python train.py --head_dim=64 --intermediate_size=256 --rope_fraction=1.0
Each number is 128 + 32 x the weight over the matrix's rms, rounded and kept within 0 to 255. Layers, rows and columns count from 0.

# layer 2 MLP gate, 256x96, rms 0.198, rows 1-11, columns 0-95
[[118 136  98 176 187 131  92 145 129 138 113  93  86 161 142 134  59 109 172 147  63 122 249  96 142  91 125 141 118 125 119 175 119 131 148 108 167 120 161 130 100 121 141 135 149 154 128 113 161 137 116  88 140 123  97 150 131 117 114 139 135 130 164 137 141 143 133 140 154 183 199  90 148 110 159  84  70 106 131 148 143 193 108 128 137  79 134 163 160 136 102 162 170  67 113 140]
 [104 100 147 163 109 166  59 170 182 143 120 126  70 145  94 144 126 104 179  98 154 110 173 109 111 116 125  68 203 160 105 119  94 135  77 107  75 120  84 207 121 109 171 155 125  94 114 133  92 142 128 125 139 182 175  81 129  87 165 119 196 129 125 149 181  93  88 146  76 165 149 131 132 133 138 133 151 134 131 161 142 178 115 151 185 131 139  87 141 164 181 177 166 150 127  51]
 [164 143 138  38 111  86 151 103  87 175  86  85 148 141 190 105 114  90 108 115 166 144 188 144 166 138 142 104 125 142 109 166 141 148 103 155  55 115 172 124 172 115 137 167 147  75  94 150 136 163  93 187 120 142  72 142  84 125 131 122 144 109 161 112  96 136 137 182 145 149  78 107  96 112 164 155 127 125 111 116 109 101 161 118 134 130 162 131  80 109 124 198 115 156 155 129]
 [125  88 132 117 137 156 151 108 127 144 130 180 132 166 151 151 139 103 168  73 116 110 142  97 123 115  68 136 122 120  99 130 166 168  94  96 156 126 122 114 137 127 125 142 120 159 103 140 125 123 131 160 113  99 135 135 177 136 114 166 139 111 122 142  79 161 102 122 157 160  93 116 124 149 127 124  81 171 147 110 139 181 114 153 128 149 134 152 112 125 177 189 147 126 134 123]
 [ 48 131 150 113  88 113 189  64 154 115  93 160 117 148  97 155 187 136 164 141 192 140 137 156 110 109  51  96 108 124 124 162  89 144 115 193  69 114 129 121  90 127 130 117 128 137 121  67 122 127 116 113 120 173 144  79 113 113 181 111 141 124 110 169 125 137 135 171 136 116 114 121 110 178 118 110  98 143 161 143 151  80 170 136 134 133 126 166 131 201 181 138 136 138 106 155]
 [123 117 153  98 142 137 152 126 141 202 121 133 128  78 159 109 112 122 128 161 173 140 147 115  55 120 108 151 152 137  65 153 117 139  88  95 128 144 165 133 121 148  67 117 102  99 126 181  89 105 138 121 206 105 166 151 181  78 156 105 100 125 161 131  96 111 156 154 133 144 112 120  97 184 120 126  81 167 128 105 101 171 132 150 103 117 124 155  76 141 118 159 181 137 179  98]
 [147 118 170  97 117 102 140 108 102  71 150 149 152  99 108  78 135 119 134  97 129 213 129 214 127 190 102 123 117 170 114 158 141 135 115  69  51  82 109 102 141 120 122 138 102 110 148 107 139  97 126 129 132 104 141 110 148 137 171  97 135 108 158 148 155 143 119 152 140 108  93 113  96  87 215  71 105 108 122 100 162 148  80 177  89 180 135 137 164 103 155 155  94 106 203 136]
 [127 109 120 188 160 140 181 127  93 140 103 135 129 148 101 154 121  91 163 117 133 172 201 119  90 116 145 176 136 117 134 115 173 148 102  91 119 100 118 140  99 129 114 120 134 159 132 196 112 204 150  86 120  87 121 123  99  92  69 184  90 146 149 181  98 102 114 194 119 117 148 102  75 147 184 141 171 114  93 132 141 162  77 105 114 124 124 190 149 173 114 106 126 123 159 149]
 [118 128 154 125 119 137  96 152 115 157 126 104 144 130 136 207 170  82 102 127 124 188 184 155 152 143 104 202 103 186 136 103 142 125 123  99 124  51 125 139 165 152 100 156 142 181 159 113 154 181 109 116  87 166 103 121 136 133 132  63 112 117 167 121 126 127  93 123 125 159 118 130 124  72 154  94 179 182 123 110 174  85  79  92 121 119 114 109 102 124  98 118 131 126 142 136]
 [127 172 116 112 144 140 118  75 193 194 144 133 138 112 172 133 139  80 101 138 125  89 108 147  99 122 180 158 119  97 178 103 119 133  84 142 103 126  36  97 128 106  96 182 152 150 175 145 125  93  62 143 130 100 148 178  72 123 119 173 160 138 119 122 127 134 150 137 147 152 142 174  91 140 137 149 119  63 113 135 176 129 151  51  60 172  63 163 138 188 120 152 136 210 143 102]
 [148  98  79 163 109 161  91 127  96  89 166  73 113 102 170 153 144 138 123 170 133 112  98 123  89 119 126 181 145 109 181 138 114 172 102 106 138 113 131 102 130 109  97 104 106 179 198 124 154 141 116 153  88  93 114  91 121 138 104  91 157 140  86 122 137 125 131  81 144 160  98 159 119 117  95 130 175  76 175  30 135 128 168 137 161 145 134 187 132 165 205  50 111 132 149 146]]
# layer 2 MLP up, 256x96, rms 0.196, rows 1-11, columns 0-95
[[131 112 137  95 150  90 137  98 118 120 101 154 140 132 115 179 110 129  86 148 155 141  67  98 175 131 143 120 161 113  95 131 118 117 128 179  84 126  67 165 117 106  98 145 135 156 165 146 171  97 123 158 154 113 109 109 112 184 122 159 101  81 141  94 102 125  81 141 101 123 113 139 116 110  83 145 149 183 166 130 129 162 142 127 158 106 103 186 100  81 132 166 157 123 138 178]
 [149 136 143 136 130 118 143 100 167 125 209 179 142 219 159 163 166  58 141 133 154 158 132 136 124 148 194 136 122  52 140 162 202  71 116 114 136 110 108  86 108  51 134 142 114 109 123 133  98 155 139 135 124 127 116  83 135 112 138 181 144 147 129 160 130 146 111 114 137 130 174 120 149 134 110 150 111  89 120 144 109  71  95 154 159 138 181 172 201 160 128 122  79 115 135 177]
 [149 172 142 116 108  74 124 173 141 102 137 106 115  97 126 110 174 126 154 120 167 141 120 128 146  75 116 162 164 118  93 152 108 131 116 121 158 149  81  92 154 116 190 113 120  35 116 139 147 119 150 185 116 118  44  95 133 106 164 114 196 154 117 128 152 172 137 137 135 119 109 104 103 115 136 126 169 126 132 173 105  97 141 130  70 113 126 118  88 100  94 112 116 111 149 149]
 [170  97 138 114  87  88  88 105 136 194 151 160 130 120 142 104 134 114 163 108  65  64  87 154 109  88 133 157 170  40 101 124 136 168  39  75 170 198  87 139 113 158   0 141 154 103 120  78  96 113  82 143  94  98 145  87  88 176 144 135 188 182 125 153  91 122 183 159 120 185 100 186  79  66  78 144 134 167  59 163 120 178 162 140 110 120 121 172  95 132 113 154 131 108 116 169]
 [103 180 138 134  73 139 109 140 152 101 169 131  94  66  86 108 134 108  81 197 187 115 154 137 170 172 132 160  89 124 142 108  98 109 132 108  66 110 174 104  86 135 100 105 154 122 104 148 119 163 161 157 147 103 145 126 129 120 128 129 107 176 147 146 135 111 179 131 184 157 130 139 122 112 162  79 132 133 111 141 155 113 124 152 127 101 180  77 160 160  68 163 140 195 177 115]
 [163 102 153 148 103 159 104 135 152 100 147 139 104 137 101 143 118 149 110 120 131 148 169 117  89 133  70 124 155 154  71 168 114 145 130  52 125 151 120 165 144 163 131 152 151 134  57 169 118 123 188 181 165 136 142 116 146  97 150 113 128 176 158 173 103 145 146 134 116 122 105 168 126  95 138 125 114 153 115 156  98 153 152 168 131  87 120 110 130  80  94 159 183 145 137 138]
 [136 186  75  91 151 129 151 189 122 153 171 141 104 142 115 198 146 126 133 176 118  77 158  44 115  69 210 130 137 118 167 107 116 114 147 135 136 120  95 167  95 115  88  52 127 146 119 157 114 158 162 142 113  80 139 160 101  90  87 117  72 120 116 146 103 110 104  77  88 127 179 109 131 195 118 126 146 117  96 115 139 120 188  89 119 142 146 140 125  89 152 159 135 145  80 103]
 [115 118 169 123 120 113 135 120  71 127 168 110 178 107 155 112 117 137 217 133 136 155 174  82 182 130  94 101 111  71 118  83 104  76 128 150 136 111 127  91 140  77 145 123 119  96 110 186 100 201 184 180 136  97 129 156 136 160 138 177 136 127 140 151 152 165  74 135 131 185 118 125 159 121 132 104 190 148 184  69  88 122 116 124 114  97  99 150  99 143  76 149 142 165 160 148]
 [102 116  99 163 197 121 138 170  88  80 116 150 114  47 109 129 113  72 116 126 158  90 123 111 183  82 118  82 191  80 107 207 104 117 111 123 166  83  98 184  39 147 116 119 113 104 170 150 130 147 146 114 115 152  83  84 112 112  97 121 117 115 144 152 101  89 106 166 126 119 123 130 180 121 160 189 128 151 145 147 164 163 121 130  60 111 144 163 111 223 136 183 109 116 128 105]
 [133 129 135 181 123 130 141  40 126 127 130 167 167  87  80  76  56 109 150  81 135  35 144  93 151 148 136 187 135 130 127 180 195  79 123  87  70 131 154 185  58 168 172 172 112 104  89 125 107 123 140 156 147 201  69  98 185 138 141 135 163 156 189 107  62  97 148 127 157 115 118  77  99 136 143 155  76 103 107 141 146 163 116 127 101 128 155 155 156  80 113 132 166 129 159  79]
 [186  74  89 150 100  77 134 107 201 139 158 165 119 185  79 125 128 171 157 106  95 126 167 134 136 108 140  85 144 133 124 119 160 130 151 115  69 147 129  85 109 121 167 126 154  95 177 139 113  98 125 104 114 136 115 101 161 133 111 170 122 209 129 141  90 173 133 153 104 127 152  84 136 130 162 209 179 116  97 159 153 119 127 135 152  98 100 128 120 124 107 157 163 172  34 162]]
# layer 2 MLP down (transposed), 256x96, rms 0.178, rows 1-11, columns 0-95
[[128 148 144  67  75 122 147 127 127 109 164 146 140 142 152  98 128 160 104 132 170 110  56 169 147 134 119  89 119 147 139 136 131 132  96 113  97 141 113 127 127 159 137 118  79 104 103 104  43 145 149 148  66 108 109  93 154  60 130 102 107 168 109 126 137 129 165 147 100  70  61 142  86 107 117 133 166  98 123  88 118  80 140 107 106 138 176  66 136 112 147  98 126 145 140 139]
 [ 97 149 178 132 117  75 128 111 159  94 100 149 123  86 133  71 123 162 111 125 136  95 141 121  89  86  60 101  48 191 125 136  89 168 137 116  85 162 136 114 136 172 140 154 122 148 159 151 184 112  73 150 118 159 159 154 134  64 113 137  80 151 124  95 162 141  89 131 156  94 153  89 103 126  53 129 115 144  75  72 126 149 118  98 114 126  99  86  44 126 117 140 111 172  60 176]
 [152  69  97 151  96 169  99 113 121 107 183 148 134 154  95 157 107 131 170 136 115 137  76 145  99 169 100 128  90 151 169  97 150 112 149 128 120 159 120 126  73 137  71 144 133 249 130 117 147 125 160  71 112 144 144 131 156 184 132 147  97 127 120 142 124 125 114  88 133 103 146 150 141 107 103 143  65 120 144  75 205 145 118 131 135 148 142 136 128 174 152 115 174 142 119 109]
 [146 120 129 169 139 158 168 162 118  73 118  88 121 129 138 151 100 122 133 146 175 138 201 134 135 134 155 101 102 170 113 101 134  99 197 148  89  96 112 116 140 109 190 120  81 166 127 157 159 148 161  93 144 163 146 142 154  78 114 118 112 104 141 139 141 126 113 104 113  94 179 103 145 158 168 110 102 107 182 107 150 125 120  93 130 129 180  85 156  90 149 128 125 150 148 104]
 [145 162 108 155 148  96 116 145 119  74 116 116 110 168 157 134 152 133  91  39 131 135 166 138 131 122 139  71  75 149 126 191 122 110  75 166 190 167  88 113 101 125 122 175 174 137 149  86  80 114 128  79 125  13 150 164  85 115 114 125 153 240  93 114  95 105 109 191  70 135 124 113 134 143  73 191  89 178  94  97 193 145  90 132 188 125 120 111 131 144 148  73 200 110 137 130]
 [154 134  79 131 107 110 124 202 112  77 124  89 131 129 128 178 184 111 108  95  99 137  53 119 212 152 122 128 101 143 123  94 119 125 133 163 132 120 106  95 110 143 138 134 118 133 152  95 130  86 114 112  48 102 138  75 109 163 173 175  95 121  92 103 168 116 139 113  80 141 149 109 171 100 125 120 102 146 153 164 168  58 133 121 130 144 154 135 162 173 129  49 100 123 102 151]
 [119  95 115 149 145  82 125  77 113  73 156 136 164 108 144  73 153 128 155  91 127 201  86 198 120 187  81 153 149 141 126 157 132 118 130 131  65 101 152 136 175 160 156 167  96  83 131 111 124  57  87 113 159 153 137 116 157 137 153 130 132 102 150 117 166 152 121 182 148 108  68 134  93  80 158 136 127 148 140 153 152 122  83 182 110 148 122  91 115 133 122 114 100  95 211 114]
 [123 144  92  86 101 159 113 109 197 141 117 127 100 174 101 129 108 148  55  94 157  85 124 148  73 135 129 123 142 151 141 147  74 132 141 101 120 163 155 106 143 154 131 123 163 166 154  60 162  78 100 132 146 148 128 131 149 174 187  83 186 133 119  85 146 122 166  71 107  80 117 152 174  98 132 176 105 122 111 138 159 153 128 134 160 133 139 105 130 115 143 172 101  96 144 132]
 [147 165 158 106 134 145  30  97  91 167 139  97 180 175 131 185 151 183 113 115 108 177 170 164 109 130 120 169 126 199 144  71 139 127 184 118 142 100 118 131 171 150 133 126 102 129 133 110  99 139 175 120 155 108 162 142 144 125 161  96 103  89 169 121 147 127 142 133 104 147 131 154  73  90 105  86 166 144  95 140 102 103 166 126 150  97  88 110 144 104 107  52  91 158  87 141]
 [109 166 130 169 136  55  90  74 160  85  80 129 102 138 128 123  77  93 123 134 133 112 124 140  70 102 127  94 105 121 143 138 122 131 148 115 147 177 177 106 184  95 123  87 134 169 207 187 127 115  85 103 116  29 196 206 129 125  89 121 116 125  88 166 182 135 120 142 103 208 131 135 213 111 193 114 122 141 121 157 131 117  85 148 101 129  44 156 115 166 126 174 124 195 135 167]
 [114 143  90  99 152 191 109 139 135 107 113 131 122 116 153 117 171 103 129 151 219 155 123 135 131  88  82 134 123  95 153 141 109 139 134 153 173  89 105 121 105 139  66 121  83 178 165 140 152 124  95 164 130 137 114 170 108 136  98  34 116 160 146 105 172  54 160  45 155 126 114 179 122 136 110  91 155 128 154 100 109 177 153 143 146 138 145 155 137 132 113  47  55 108 166 165]]